{
  "n_layer": 20,
  "d_model": 160,
  "n_kv_head": 5,
  "head_dim": 32,
  "lr": 0.00177,
  "lr_mult_qkv": 0.5,
  "beta1": 0.95,
  "decay_shape": "linear",
  "final_lr_fraction": 0.0,
  "batch_tokens": 16384
}
Each number is 500 + 25 x the weight over its row's rms, rounded and kept within 0 to 999. Layers, rows and columns count from 0. Numbers have three digits each. The size before them is the row's rms in percent of the matrix's.

# layer 6 MLP up, 448x160, rms 0.125, rows 308-419, columns 40-79
103:488483496492501504514518525579488469494515489466506528493475477545499529530535477499523538468480495521494517453521456487
095:490500477498505473495534476512447548521455527525501516544494453495498505530500554477507492548518515521517499544491496550
093:486494481501442533485476492469496458470508515492465489496487499508480504466448481528502501481512498468489483508511510531
096:506532532511499460493540505509464543526505502547515500488484518494476504501437497507535503487538489485489514497528519500
105:546493471560505510487518518484455468471517441508518494482497495511520512510493492500421505498545513490486512454563547483
110:520507526525459532512478533540501467485513496480501446467502525476550536477525490494461518464501500570508502511526483484
100:484523537478482496493504479521482494519524533451430504491511498524501501497508515500519490513520524479492503478455522450
090:505494479449514547482441501504499503484476508462489473544463473480532504488502504476455502521521485471510490503502493518
084:537537526463515493530511523497477518526521518537490491492528511484498467463512501488518521517514513538503488469450570507
104:497492487512478479504496520500483536500504521529472490541553487474514462483509563570510495489463468520519488511512490521
112:523451510467520491531475441496491454461493486494517479511489493467554542490493481494472556484503531538528533498516504521
093:499497547516507504520490511483499509519530497483499481522513513525483506529451449481533496495522515475505514467500517548
089:514489476505547508517540471517477488487481508513479468543538504511514516465530509494491501507506508500539498492541482532
093:547513482533547486484494505494553527503493476445490517475477478545491495534560509521509490499458519498505478455534474536
088:467529470554528490518515520555494511487483506518526502527521511473491517490471504511483508476495473531514542473476520485
096:572479521475498522534516513514498528520513518440491463535472468549486530457507500488498510494499475444438495487485498501
097:513504463501496446521483524463499498510506513511508516542454498452451510466475457486545460474510486482504501460507501502
085:537488540443507484494521487501501480508544524524508480503508509488524502489526516506478484471517527497489517488486505489
102:514521535530507530510472515503515492475482500469511488472560523456518520501529471480510512479500511505466472487522513469
108:461503483493500568489503504523465464543467483491497507490498501494497513506490495556513499506472493524527490541506481502
115:521502470458510526509489535495473555498489543494522499466534494461535499483491509466472517487488490519511516516477523515
099:499484512518513466500496532465464534508489545489511451523496486527474485502488482519496477534519470493516540492540491519
106:470511509497457485462530478489471483502517505478516530501482502491484485533522538502477487498529511498482482531527491502
094:479516482472504496508497517531519463517493520496519465515527470512485495517509470494540499518499472528506527522498514561
117:504503509510509487473504475493543542449500488509486495544503522497541513460492453496498514526517545527500475532523477550
100:505551528512483486511499473488526493522468516512528496496478475462501521492471470527501493506500472522500494527533498518
102:507523474513525526486491507493512557453514505506531514480545530479491493479478451501490470532456501512497501515493504469
102:464537524488507516462507504476538480477531529490464450489529499502468527545505544441528517546498522457496457500505491497
091:525498496509482524471533510525492490504512538481497505492509504495455455520557534496496461496533478542493487498477506483
095:493504490481466456553490477495506495543485508521514456426523497529497516505488509477495490468554549513527509522506495491
093:500514485494509462490535483513504535508531516510518535523511521500500495488459504497493469499483524516489525534484445485
101:468510544525489494499528498542502473508496510470518524533438481487478511507490476524544491511460508531459537462517466500
106:471528490491486538514502500483460463495471500503509526512458442484536534482518477556476488519498504542498497490533468495
091:470476557533495474484504511505493533484477510517491536464478532503491469515507501479476495501501422519551519508473505485
103:462496461537504490477501540507469504486529493517508507465504481461514483504535537562514461539478511468537513466488515500
103:519489491517470468527506524494501492460504510460475531498524488496481515555534516480515519494464511497502524475518498497
095:487459497498476460510495476491488511468483506477482506500510509505485487504508511515513520506515487522471536489549506504
095:490518486514555460497481508475497480520510477532524525516484513424479451504491509481476545476536560495534487477513517500
100:474510451490544512531509550522517504488470520538487501491477514516504500467492514487470523497523478511494499512501489524
118:530471503502487534480492493520553472488497543510492493506530493485487482494557508497497492491554450453466533487465505485
106:520523469526527468569529494489554468521502508533473469518490510536461498502495434502495550515518537494482475474497498524
096:516512504529482514546541491569503475506474475459487476496486545520517550511466498501524477479483444500480518531544492483
099:477482512552502497454494553493512528506514540526482473514531553493463475511474523507470499501558446515533503494461534494
101:434534485561540485486492525468524538462451513493519489476522537492494476543532513482493540529516509479495508519449507496
096:505501483502543499546485502477489472514481495563536502478509500487514491481514499485464528489474486500531521609492530529
107:519513493503530533526469498511511487465499462536513504477504447497518523513514505528449499537479487495556465475504484491
097:479487505484485531535473484451474476495509464501485485499516494518514530518544507516502535480494491494487550445515485449
099:466544505505456508481540535491493482494525479452520509467494514496527482548481480477517502517466464515523483551515485531
110:480516556475477515474506447509522510523512518503498506498510498499461427517467519499490538497515486495461509520478505470
090:476491526462491485497531519472504488487495468511503521510511504549521496497537519493495503521456481556489463497509528490
090:525518505514543502464497485499483544543509476513513505490461493542498497463469504526535512545516487499528527491509491474
096:475479558503477481502512499521506488508487517514497523510500520498469491490479551505539504505534431511446463529484508497
079:534460482505540465511521502481502499519473488530520554489496507479482452522506542533509501523427513448518501485458486465
101:515475493492488500485518507457460481547507504493488507525491476503513519477487499500528485548556535448500466499467535505
087:499519458496502495477463511479490474510503517490506491495482481492521486492486523524496501575532482478494489494507475494
092:486494505496512521494504469480469499509477504524495553469473431470502504509509548476457480509504479501509515519493511512
098:521494479515481433499494482515561482535521499507509553533521488532500503501477495511531487514509535472497523470525467515
102:520519483516530520485531512460525509502527541449520502496499524484525475473541498530476513492506501509498431456506541477
096:467457488481499475559512482515528502534488458487443486537505475534513496521479512479506471506534487493523505532508488519
094:499508502483461516508516496473470505514494524485497532503483441514493452506543500475455499528517501531536487503534480505
105:485468506539470531453493508476483518500528509456486539524500499500533486476517464489527476482505516461506500459482480505
092:501488500490524487474518424482468485488537467479514494512471519482503481496512485527461531484499482554493560497499502503
091:500496560517462491524468506477509502489512517535487514514493518542512514501478532462490528473521508487464443438509508499
104:482462471531467495519474503509541520468534498486487496486478489471501480538451492468472482503489481475531494514477509551
104:495482483525497481507520492478498532504506489501504501552493493519499519535494502475538532517511478542510471463522555509
107:449459483510515476524476487514489512510486494522501518510522511495506530506492521528572520565497532484533485478494502544
105:491478454499469477505493472484499498510524567519476501490530496451535523493482488533496503501473509507518531543464505513
111:531488441475529508509501499533465474527522517510523531479497493490515510465555504531456484520484461538510504475488485469
115:519483484473493492503464553562513498510483507529555527469507520487478506459490510522504493474556501501515493520452522495
111:512491510481471517458475531496488480521530497508474490482477527497488498475488509532452493451512512453518488504483467511
104:478510501503492498496484488492487514523493554506524525515466483506460469466440514494490529521548475516489489456526532499
105:510468512532454493485495478509514478516521515530452517576497478486456491560480537538466503480516497498499484477510519480
091:490507458514497527485526503550498495539488462506501493450452467523474508530497512489520549496553537466494526519550457444
083:511495529515507501480513482442534502536511467486492501501499495512485486483487507541513511509447505476529515524492498554
110:507486500506492512531507518504492459505500497496495469496462523567518541511433504498526534477558471473466481524535511504
106:469483485486486490497507492487491496501504494472482499476489508524540533519571489444501522515496535459506453475500497458
106:515503461486494519543513520528476536494512479544515487505464494504522486530536502492477512483464498491504484485478454475
099:437538532529471496465497522516476485451475500475460513504531518510508500546502500493506489535564499503449490473501482527
100:479540505470502506511481473431518529528462484482512513521527494505476545571536459473513476522557530503477530506480454542
093:549518484490461519486541539509487476485490459498507526516511536509515494480508465493527453502482521476523470559480477494
112:479438527487525537488472492508491493460497469547525521527456498488520535497509492484498502503543503565501513491533521507
097:458513480486534489489497451499507526507460512533519473489458513510497456458517505497523488496475546515505503570483477490
102:502505498490514520453544554527524505490468487530493468511537477485481535525499489460506542505508473480479486507508509494
113:560543465536533513506471493466448504535483461507503493477483506520501530479517506520504535488482483508468531526520479531
098:504489504471473480499471534538525482492508459521483514540488478511478499478467525475538487533483559485491463512497484544
083:505503515474484489513473490546516480504511529519459487496541549506515524484546473501477519494534534498537505504521487554
098:476515454534504517506524521493506470505505544481492490466492508483554478488514487495492486486487466487487484494530461469
084:519494502489447494531461497475549508509515511536493474519523514498507528489486519523474508453516555512472476520525508522
091:528523497506529515506493521498513531481443465525528478470460459484497496457502518527462494526499522486538482541486514526
108:492483478497511501542507485511507529481470528473500519502539526470482474446534484501547492464496514516437503497567531472
123:486496547497494501491484453487532511482483506461505535487516493546487498488537498484501448528530531481503495512529440512
099:496514495506518501487475481514505505524497506522528472498515498475491444504507492538494487524467548474469532452457497480
094:486524486532511507469493525487497535497453528504527531500523500488498482491474477486518502480514454498521485456512513535
103:527506545498482545497548537484521504490512482498505495497472451519482458499500491508497514515512444454510489542499500482
099:519534488493469487488502537531522467479495468522461476533462483502488435476527503435473482473530485504460522515495481455
101:514540542526493477511500495537442489459547526450476494510499530485536502515555463489492495438477503497487497471490493456
107:497499516522487530512464473504499512459476534533494474524521515452506539465465477543529474477479476499460479530508492525
097:511496470487513500467492521480534465483484477523469511539516511504495456481516516503497469500564554489511485483500519475
098:471493496490457550492490496499500489473462526493520504488527525494498477473544515537437457467500480535470521520463509473
096:514511535486546520494463485465494548495528543507520497485522527475502500472515461527571536563444524510518493545479488533
109:469526456468515485531500517448510495514516523457497467523441517519532559505472456459477497509479490478568486479505498512
097:501465461516549464465519533480484488508518504494503508529466517488476491497458494486527494508531488454442484528500543535
114:472502474476479454493465461540522501495490504500450492518504504510486545496494483501537443486511506501500503451520513539
098:511546499508481494469489531468490483501499505491459508519504502502515506502532507484535497466497536494468505449526456540
096:521492513471501512498484511502508501513542509518504522494490514509528508473497500510547521505517552473475480526489497492
119:484481484491512505523442503477495474472498482516548484511554511483521538491502500507534501524460507512539480477490525504
088:491541451499495518522490501482453497468549491495514560496543478487544545506507529510450447501504487523481496513494496526
095:496469491499511457535477441525472520489533538519512507521487492466503487511488513526473511486487491503506486487507532517
100:480501549497462491488488492405513543435485477522482498474530531440486508492496488480467480474510482513459472552511518513
110:478496488517480513536510502507459526500503480540510499507482483472481469485453522527481510458509463523541470487508472462
119:511502441494529517536460512492481485516466538495525504485481471496483506517538525500478423534476515488487554507493482462
095:494513501495495532546513500505499492488505518466485473568493498532512503501505469467523524484460488487532463488520475505
# layer 6 MLP down (transposed), 448x160, rms 0.116, rows 308-418, columns 40-79
104:507458509523475487487512495476523489541496487503490498496470521446534543532508526551498512495525488501466478505488484462
098:497500501520494503502452511516486551461495488520514535494508487492492506410514513506543498451503527470468471522479520489
096:484496533507502521472503510471445502510479499498505540516483525470485554476516523491500504480506474538479542487470475503
101:509504483475520479510460459505495458469471553507492518489463545536487496467537495484507472509495501492483523525442486521
101:488519503496495525485476513525495477507478481516518475460487517483544535500516495479515489545506528474505502509541497539
106:501483530525508504513456523513475498486552462521508507509490488505488460526508544479523482493505477490496462520512457491
100:478479511495527494518493488535501515425522548482489472503532486500478474482515519464534500515488490469461538537498541540
093:504489503497492475562519543493515502453527510445496512491507471489518498477514479513526506522482513484494532482455469478
085:520444495492472494494535468530480530512483527494533503490486477524523517502481518531442517494476476506491503527516506480
107:469490514493537559540495506518483499491465507491508491488505493488479473479516498511489491531533546481529518519503503490
109:497511492511452489483502536499524505509477483509458472516545500448530504502497520484498523502491529526496508514504512486
095:483506483514485517478498483521516498463477528517504517467550470454470471506508523479493489503498532473518453486466548501
091:499489462468496489503478499473517473494494468491533486498536505520550483496469513517491469565497502490495494484479453467
093:475502529501501532515526483529492545465507481505500515467497462545496493486496500515460505477545488500517566510507464506
088:449521506514502518504463544496477526520439435508492484491488493517468525497495531484521506543490516496493480461534547510
097:433514519462480485515453468491463486488529506498540516514543510487496509470518474460519499490510478523467480443505552490
096:515492519455496529548498468512502462508506526505541485516501510494457500485532519555528506533495502561493516488479475496
087:476534509499488487473497514538504526492488493496529502486505519480497483471486514495528503491490512525486490507471494484
102:475486483478538516500490511515457540472513469470501490438499505501475494506484502517511465540511526518505509494502567540
112:499542499499482551514493505499535502502493487484512494482520521478550489514485566531454517492535500478485511555498469504
111:508537469483520477496490534513500504501502535503510514536475496528501529495488539511480475456506484511502518478502498521
098:494495452511518509534480515544513559502481503486531511482525485531493525504528517488524492517536487475521504500502490509
102:517508483525484504466510547466482486516515515540534482504465517505485509509491527524492475482472512430548461470514532488
098:491507552528456493529514529479510485466480455495500494494567491518552463495528484543505504543492518510534463505494487426
103:509533460531513529503497499483496496519513564538520479528468548511531510545497482494467480462513505495529502489475526505
101:513495480506508503499473527527499506535528507473482532525509479524482487480522523453478500470475517482479531464547499547
101:526476471508480486488492547524523497517534483484511479503534507489504501523478496534507469475556521523503485505550517543
101:532526524514522513452539520455507494522489535490520486498483494507487529503476478541509503528476542518511495480497510523
092:521483504516517481525513450530508516477508504529505485491469472504479491471476530511488474525504547481531538489502520525
096:552526502504505472522481509481515517474512476519534488503551463472459529508477512516494445502493518468511472504468516501
099:481456494517523516472524482524511483494464530540501486522467505485475528516541474478490489472505446468464476498493491500
100:509547495498502499542517519502529478489521450496522539490511519453547526493481525538507448494458475501515520487508485542
106:518494530509524504474507488487514488495475497537530488499486435498520497468501500514512492505492533490512478474507529530
092:509504509513495486456491510469518474473540561521510530526513484485482473481472456471479485514526518516478500465489499555
104:494539485486516454474526506477501521481477496477493478515482509458461514520513511550517486503518522493495511551490486486
099:448482484509522513517499517514484505492557515487534476493513507532522474514517533472498477488489526493520455489524473508
099:502525479515507521442505506521468511496501511539555504538485472505489520505508500483490471547542502479486536488508522493
095:472508492495466527506490487508472441533477473516530502517521493548470499496528490465497560489498475450525516520527488485
101:485526519492526534496482555498532533541500492496538494561493492492440542488482527497498484491494500508468508517517456525
120:499496510465536468497510507484487495511459513527515508496488457501448508510544489512506515474489484500503508512516498479
104:528508508533516468545513516446522458511517496552475463497513469466484496480499492494502548536513463469517480494481463496
097:527535480489505527445479512444516540508485499492480508480476520532471501534489487514491492560517487526501490542499502502
097:497511533482483503491501535511501509488487507542495484514502517496475449494521497475518494504472520534510479500474519506
100:491413525509451493462482486507521507518500486491480506512459450471467479513518496471490487535507464515533498528488504479
098:452488491489499515452523482483475460490499484469542499511495519545541480507496497486528495499504498500484471498480517481
108:506556486481483530476493490501523482473481520507523535476532502492510493484462532476498520456487501534522492524464512472
095:485480527528494493505521503509482523507514451511512457521517467466557518510493501499523487502473510517523481515519510536
094:491501510524506488539499504531486491461495463474520511463453515475525527501505503501491531509455505501484490497484511482
108:526509528522507459511521481544509544534458484487514519483526537470513482488481518491531512526514483521484513488490531472
096:497526497537515480497497475486537524468516502472532490463473488514517525506493514492524495527461486475452567494517539500
092:486496499521519488482507496499477496500460474522507518514502521463484494506477483490516541491547546504520508495537537475
099:494540498494483505498499521484489519476511572488519487509437516527515484502487493502510471495506505540491484476485512495
084:495499514494515518518533489512521540471460458503501496460476502489482519477501502462499515506503494479466495495502552501
104:530526512494548491509479508516534505515515502524520555482463480517469500467458486492502478520536506494486508527466481546
091:528519524531515509500508490501508490508444528486495448487507517545543471511488552498495544512503486547510469512500495528
096:491504472514503475539453510466495529495508499477504441496508491479519492479508512488462511479471477552467543444527535536
097:512515502525485529499495499501464498526520536499473498535474460526503492502495532507514495466488482473484532494539517521
107:504499485514491506502490476537533471457524557478483445497505541459489485503515530495502505544486489517515496468507533507
100:472510499508513518520477526507491495440501496513482519481492471455531494485471526484553490535452511527445489484490508504
099:463481523504535510513499516488480545530499481497531500491496516530497489487493470466525488439545509507476491473494501520
103:493464536533511478494495482527495471493537499467503498481549473491530517487509492518546526448507524488492475451504546460
093:533469473466493487534531531557506481499514469490477529466521526481490528508497488469499501498465546491498516503441502478
095:558491489521466525518488468555498483529526533523444439504512498521543514487494539487497488508476480503502495539501478497
106:495500495543496471516500510517459487503428499511503479506485514468529499499466509489506514498493503483505530480494488496
106:450458495442511481490471497523506513521517516459508501518499436479513501482520534459511505518489452539501489516516533550
096:496486528490505514514519483509495492502474493496488468518515477540497477486519540524500540507485502499476473491522489485
104:492489509499464495518473545504547500551474505530433498517491495522513513514520523495490505449532463465504490458506530482
108:515472485517535493494501491489518493488508496477506507514495500519467528518464502537491515529494479487477517469536506521
112:501513513447529483527494483492541501496493498479440526472530498484494512544477475494471462474500476473493489503530525506
108:503510465517511529452450517506531496509490526503537522503503475473502498470522478490478491514473486491483539570516486497
102:533514492473520526513503480503520555525485531514491500510448531443518493502519474510492484501463542469485508470538531491
111:521486468533518502497549505519472496473503479537523507507547447476493496511522541507511489509461521530455502486469481464
091:542488485496459474497476503482526510467522524492471498540490491500506478486485496474491537476475500571484491499459487515
089:488477490520508497503516561521534495487532492507506468511499515494523466505499473522478513480477473487461491474499553516
106:512501461485507500505491542527488492531530547474513506511541478469504474507535524509530495474480490492492432521474484481
103:470501503488449481490505464512491458514502548491505543522484468527535491509511543469554480509537547449499457533481469533
106:502510542487469471527495514521506488526481475530442506552458482503510523514473499490489482521476511509511495466477455478
097:450496493503512484503527509519528504501489490427490478519514495533501534483535510487521492533472498500510510477502533577
101:506485531468515502498484519517504458473490540476501576497494513498496464507535475493465487496522507503489536518510509539
098:501496550499585484544476504501520515514464499498499462501450461494465524542459492503502544488502507495531514474510528506
111:478490474482440462516516541500507460502531484522472466494526453508491506478523468548541513495560495524476480481531477478
100:483521522504496498514504500524489460463474490517467502488483526488523509440518518482515536516494501494498507530479500494
101:482530505470514499479473464526483541547470499470506486517486462480546515543520548480466487560535511514524489476489519489
111:556504460482509536490477545504503522493522447531488474502500520495504472499502556518488524529507485513467480503498509546
100:501480503492509503460507526451500445481496491509479510516488489482473484482498468486503450487505484491506482534506517449
081:490555481508504491512481526481513537493544498485542498505490517478476482547504469519502461467508470496509538477442520496
101:483517494510528507523462474502477513511474541458556477507492497504478520537503512521506513506526489479553504477520484497
089:534504525485510525468529479492506513531472534496472492472468457511479527517504486522500466520485489481522495488519491500
092:479471509513535530487545487496512503503461509496479508504521523527470473508529510489465495512469485481492520500521509507
108:500482503485520503514518499485493486509471504512499515493457516489506489492523483476494501506464519513495485480565523504
111:521494496507493452477447512483513468471477523451504526508498472513504473498514484491494496516529514525524528488531506466
100:519500484545518512471538503528497491538493530515483508424547495524492532516484479501486522494512449515504529493513476496
098:551463510494533519503511503467513499487451489480505463537483497518487552518471467491507543497526543469506486491573515504
095:550496501531504482479476501506524490508502503471481521495507497472496531471472498473491456493540491484516513471491491532
103:510496474519479485507491520540502483501482522536509535512504502496496460513516524536454466533488515507500475503512498464
100:520509536516514491520499465521523519489545518475488467478499460506492469491518497478459474499540522484527465501486481533
107:506504466501519517518495518498480498480499500458484474522500482485486466440520496500520495490512480502486500480484508485
099:516486517463522526511549511514494482481480494543515456501469541530446536498524509475505509508530484506492461502470498502
097:467459546482509505466492525525503516476491497488464499496503546492494473469505503467489485490488516518533508485520508568
098:513498508490497479510553495510488502484524507535515471505511479540442486491503476469496534504497526507527525495507508517
106:493526504508500457526475505516495519500513501450489488506514493482529536490498553504548469508505438447512491515483513499
099:533536467484486481465488501479483504529539482524497462521485516501473514519505482538545519500518488467495503512523527496
111:490522516468488492468505495498514508541475495458512539486494524544514533509486483527458482500489500500519505484520500508
099:504454501507494462472473565548481532468527465484514476500496503527527507455511523492501497478519488487521474494493528528
098:512500519534518521476492500508499516484526554497490514518459522489482531497490512495488514529492542493505481522449457464
115:478468503518550469531505464465538475539500506501500496497512499458470474485510539507506528499424464485504497477511494492
091:474486554459496517545486458463520479557488446514516469492558508503498520469547452518533515485479484509509519507473492501
094:532518482497488522521526502528508547535453501495502485442498487492493538483500516509504502513512438514492451494475524457
100:490544500522481505509506501510526545531504517514482520531458502503482471451468470516476495557539499493467473537500511523
106:506523480467501498518494515471494475486473520497495521475493489519509471491497516501520510471514491478516577532480510500
108:503498491441517545464503552515536480497520536552514517476497490544511497462497504472514531463491493504520479547490554528
# layer 6 MLP gate, 448x160, rms 0.124, rows 309-419, columns 40-79
096:461520483493480490521488497513521507567482464484504494489504430528510535467485523465469493519488533541557506504512539511
098:494483452488519492531494426537472513524487539509488514537491485488497464488528507511512503491452526527475519490468498531
100:536513465480516527463481516495489514502481504502496512524492485525524489513472461532528481526444496476500521480518483529
102:475518501510480515487464464480537516514473548435495488517525494506521530498498489504526499471496490532499463505438466531
107:456505477452485535477495472508473460518497513517490507518477450475453483524516516498506461500528496493509547506466475499
099:479512477496483475507494513503529502500524531428471506517509497502504472514503484501511461532476490481503508439457512516
096:471510495479490563443462490469486435484505533472498522504502493502538518519539492501487535480536486485483479504461478512
088:500501479501507470506467465481490505478536492523510531519501457497562512508515463549473523526482475529483521531511447475
105:464518499461475521491495498473575523517513432504443498496496477525505464493460525490517509556530503496544458524465517500
106:504558484500500531464531469489466470483484514509481474514495512486549495484496431486509472496518475545505504520480510514
092:476496457546527504491520473503515536537502497499467493534529446515534441513511507529530470519523478455520512526498462527
093:509515513480492509468517532491484462546494509507464479485497503509485505512501482469532468499503504490493471544473534492
096:491492524512465517481490476494564515483496451487480492539505501518512538507474453498494513500556485513515496476486482512
091:485554510506495483507461474510478511497491501525501512522500528500508506533496495476487507497504535536555504479451472518
099:524496491435446532514515483492517509493482502479455508506495483533490515531464472503506548525529493520506528490487495515
098:474469504480525528500478494520480444483486495505508476499490482526492490499491501482482498467520509527512514474497491548
089:527490442486549514513472448478536551493476485487499502473513494501526475486502492535529507512531531478469462456476510495
100:518542499479496482467468476476519491533473502528504472496493501542483490486524482498511479503490491547474502543473497512
103:472532450496472507539504491522497455535485475473499509505491505470489496514472504491541480548507495485504485508487521507
107:524479461456495547510451517470493493530480516543481528496480484492467491565505504510487524514483468528510505503480536505
100:500514471480455487528462486477528497508494528511497541528512518502517510538513486500491522484516503560472517460550515506
103:522484493465472513508485471522499464522488491484472459529497478521530514447496492537530455514528491498541506545529485529
098:476547418496488523497515512558460465512507527473502491499478472517544543499554497486500492486518536533531506527479504519
099:526498471454508556501431515509479418540499469462476500507502461517485491556499506498514473485495490497491508467481511476
100:515568486476518517441518513482500504504473473492481479508534517493499451503524499470492504471520478515444474488490512524
100:546510519460538514520487479516529487493467491449447494536459512513468482538461449473518516455492495501482497541505469491
100:519513489537501506490465464529498488483494512508492523482487492517485465507532486555506529495474489551551509483485532463
092:485538483515489493464518513541508495504503510510483525516508521495506499508524463473510460528538534515478469487513465461
097:469487449443474494509482526509493490492519497481494528560516481503547513504479510516517470510513534536513469496524516508
097:512502475489477504529493524494509505479520513502470531520528484491464480462512489515470493476528482504459493510503516490
100:491479473496477508474492533528482471477509506505482512540495495528478495532531501500507480517481485499503543496512458485
107:506477461464500529535443531506519454523482523505496531490520435522517503517511532517492478509508501516529489498492482505
092:534515460504529533514476479549526463478469502524493511520544489506507491543511516537527511511498522498498539514508541463
104:484504513480471530448524527506513474493448499491482508543534479466486490521492483491500520506505482536512449493552529519
102:532486512515447520480500525502505512496497527470468538535512504465508466548524514498494436517473512520450495464493519442
098:498502492505451494488496510505528479493482512489469540560475513532500519506514509481481522509526516515541507519503509528
099:478513478492507537462489491486510479467440499484504530481511488484512487503515468481487503518491475479514503501504503481
098:452510489505434514497480489522536457516472552495508513496563515501482508500520452471524490493523520496481468548472497432
114:527477487484531555475517506541520493495473475501481507514497456527485509504512483539487525494536453512484511544499471501
105:505550496544483547479470454476500505505448524491501502501559511476535489525469505493483505495516502517441504527505470458
096:497505480486472473499511444474530495537480476493497490473462511547504494520512513464527536476555549498495470478430526453
103:515501489526482495434473506509493498479488466518493451494537481495476427496495524507491501509500490477519489515535499483
101:492543504489479494520506483492477499496451467503492497482506506531498516545481519467526503529485508520538535517488489518
096:538537480461508492499478472497507495502536476477492571516520500483554477522531486495532496503470506499492523520500505467
102:525516497481527483523467464492502498507497489473510534505514494503522494532507477491513484539486537479472528466496500464
101:496469486493511514468493506547506506499480506558523536503443483516477483520467517502505483508491473481495504512495487487
098:485501515488483516486447494452555492509494451483480475533502471517490512521503458495477504475536500501490516510516458510
107:533528512480520542516508493492526512520494466492479473550475506502512470475508497561545464480450539475478485487532451529
094:497512511490492492491475486519505518487493524503449453499503531500540505528465408553487487488466480556517483512513487485
090:494538481511495524449490544483541490558488489499499479519516520563508487486475519539483512519527495517509451473483537454
104:519506440506502506442491479495506534559480492473505523510469460533501458536493495485488505497464491497555528534467513514
083:498510488526489502503503521471499497512500451522501537497492480515507489503516518492480504488471477507537508482470492488
102:506530480495500496546485514520499473533479532488510449508540492522489523518481520496504453460492527505499497519515524522
091:517463472547474502499519483484484499488431552515483480500495492510500477485486476534519466499510461510516538522472517491
097:477532511536563527477506489493559497524471501500474468489491487510512456547523542488464514500492517496538507494478496451
100:504573511525480530482485492498514468509495516458479552524520482536548500501526496504530512492500487497491517495486497478
105:487507500496496510488528479453485502546484493467488530528470471504520521470501494546491522545525472502529470523471500480
099:453511515523479488487498518466517542498453462540502472493468421555480481542496506503476480524547525489555515481509491498
098:536548485453484501498474508476481501511466449481490526512500438482495473506544519481500476529479521527499491491491471510
104:479500501505474498470486527491525518511491494503490487524521506535537457478450516503493467543522492507498487520479499517
097:450483499488507514492494471501517515526501530499522490540460439544456465535476514515525475539526465499490495517454538519
098:512547498505491549488453518485512467523490459509465501517495492506568531492458482507510497494524493526485466508476484499
106:522519474523512507491502500504476482546475536494477475493535492484505480523550506521520492531488516505547530480518484477
107:483497494479533538498491484521473503484453445524509497553497462491498485519506482478504474478493462523545508517460467516
104:467490457494524516502492472521471512506492502502491520531510495511498564533511460513539518529498441488493498488513484507
102:468518465531475488470474473490546539488474492472482512496565515518531482503501504467479519496531513536504482472531526445
104:544463462519504497492490485506571500496493519529480510512521454532485437510520525496524495515507513489540504505484527490
108:549486523497482502502486509492516494519500466458459553540490459488500519484470533541523498492528485489531489498502493501
108:488536520513486487481497528469502485479505483527468477534452480502488474482484485528518497503498471507504484515505516480
101:528536532496462535475479536504530500527494523524510500484490516512496505515489482545521448503472499540536537500448486459
105:487500516486530505522500521514473485525513480496515524513495482511496504508451541545557483534486504540497530459517510460
093:507524504515466545519503490506487527527487493495470473514480471511502508485539513534490449542538443531503505533426506503
088:530463515494467510517504479458506458541468486510502489555503506513493544468484557524516489497493535500498566498493501521
107:499474490501509496494505471499507516513501503529470501514531519527506483511451545532513517514521482533528495465481496444
102:552512499517515516498471519532518482512525462517493493553523457507535505512466488564482497513506465508525504490528472527
104:544525503506509499474508489483491508462495499469489473499470475472524485518504498548493555540494469521508516487526501443
100:499488483463449497493488510562565505509486531475453531508558520530473481497483494487505490499492538510466516502486487510
100:502548492465513534482459527526493472539490508471498520524492515500496535545513540482520470559493524513531507528456492525
101:515502488457517537467478434526475491519497518481490522509540507569527483546534563511485505512515486498498529483517464514
104:505528509477475522452447512492478484484479512444482498502526502476540490480511487508489514480498491518474475483493524514
099:478509442491461492462464499544529472475516524505506502488520465518528489546528481475470476504537524476528459509462491485
104:509524515475492509504496490449480496529493468464483519473479512522506501498496464534486515472511484549511507506475485471
108:515543484484486523468460516492496482529471486506495512484462526490505494512515482528555507510509462518546482515534486505
101:495534510501508522488468501469504481536511450539498468487528495492529444529496515535492486489542508497452488478494520496
085:510490495495475522540510490516528510521492521521466462467512526524511537480473493473525482482486535500517485484520457527
099:484516474514512487505509509509513505514492520491494506530465479532523480536490491484580504494504496479492500472516481496
090:495546458474484535484513483474485508516490481458489491491500477505551529548546457542519509533505463481495487496419504528
095:498544520491523494512531499512532517511492499493524484499480480547519482509479474482466556494554458496468487491501532482
104:511532520474516566528491498487500459529444478476476525536485506489528513503465505500526489509483493527474472496521492478
107:524519461490482514490506521525485477487499483547464497577465496443517481521510496541537519491484551507498490479491500522
098:468510497489465469448493507488480512506496535532480492513539472474501501521511516492482487531516510480525506512469491508
097:476455486499458513512468489464529490538493504511484521500507482559493514523482542526457541495517525509516517502537464484
103:498517490460469517473468488494494486491498523512513481489520519529545508510519524535540551507457455511498471500507524518
102:497521513540488506445493483513506545497480499505490493545493521490497462499475442536494459516498472537499502550522511474
100:501540496539505529476474456476551535531492472485489487485482497521488515537488448485513511524533462476518491507519487509
105:485500494492443532467480508476476468484505490506442495511502478498540454471534503480504441534535490508509481476522489483
097:499491466513483502454504540435471485531489523510486463507518486499500535505503506494509448499537539524495520542474473460
098:483500479528479515490468498476494460545483468470483456496497464524504533478527483562475477515545490497519465528499532480
097:447523520540495534496508527490532490509487496518478478489502507488504443505445538515493467521530501484498496486505515470
105:489464478533522504474483531486502485523514483535494540543488471548514502519496523516487487526468474501543554501542481448
099:483514503465491490459458489474461474479488497548511510494475448503491475535511487504493482501539522512512518538539512470
108:479502454492472515468458495505512416527484468489489485496519483504513494505476470527471457449518519485493452487479543498
100:539505523465479467499477516474497522502464502528497531523500538474503540496488514515511486501501494528517506479512484473
097:492530461533493496481485474525502504469486518473457568533474521498489510570478479518513472503528494485496523496479487532
106:503500520477519504508475481451520489460461496454461500532509472546516502492459459514484500458521508566522490515502520519
092:509518505511494478512525472497503521477460448508501527488523550534450474566484446495520486487494507517499570507501507508
096:523513485517512519537539516502511504546469483456491489486491500494503514483471456502523518509528421505488488516466486487
101:502497487464481492489480427471498520487510485472434535548512504531551517521514495501536450473493543483505492523511459503
105:534476467466508540484455466518535511511497453475496506510537507513506471503487481519525534499504533542528504505437496499
105:508484454490501514523465460516514479486452502484506515518482451502510503483529497519518481467474449492463540503527467502
099:532458465505496496492485500500523534520501517459460477496520503542516525512528494471525528496527497501541475508468501479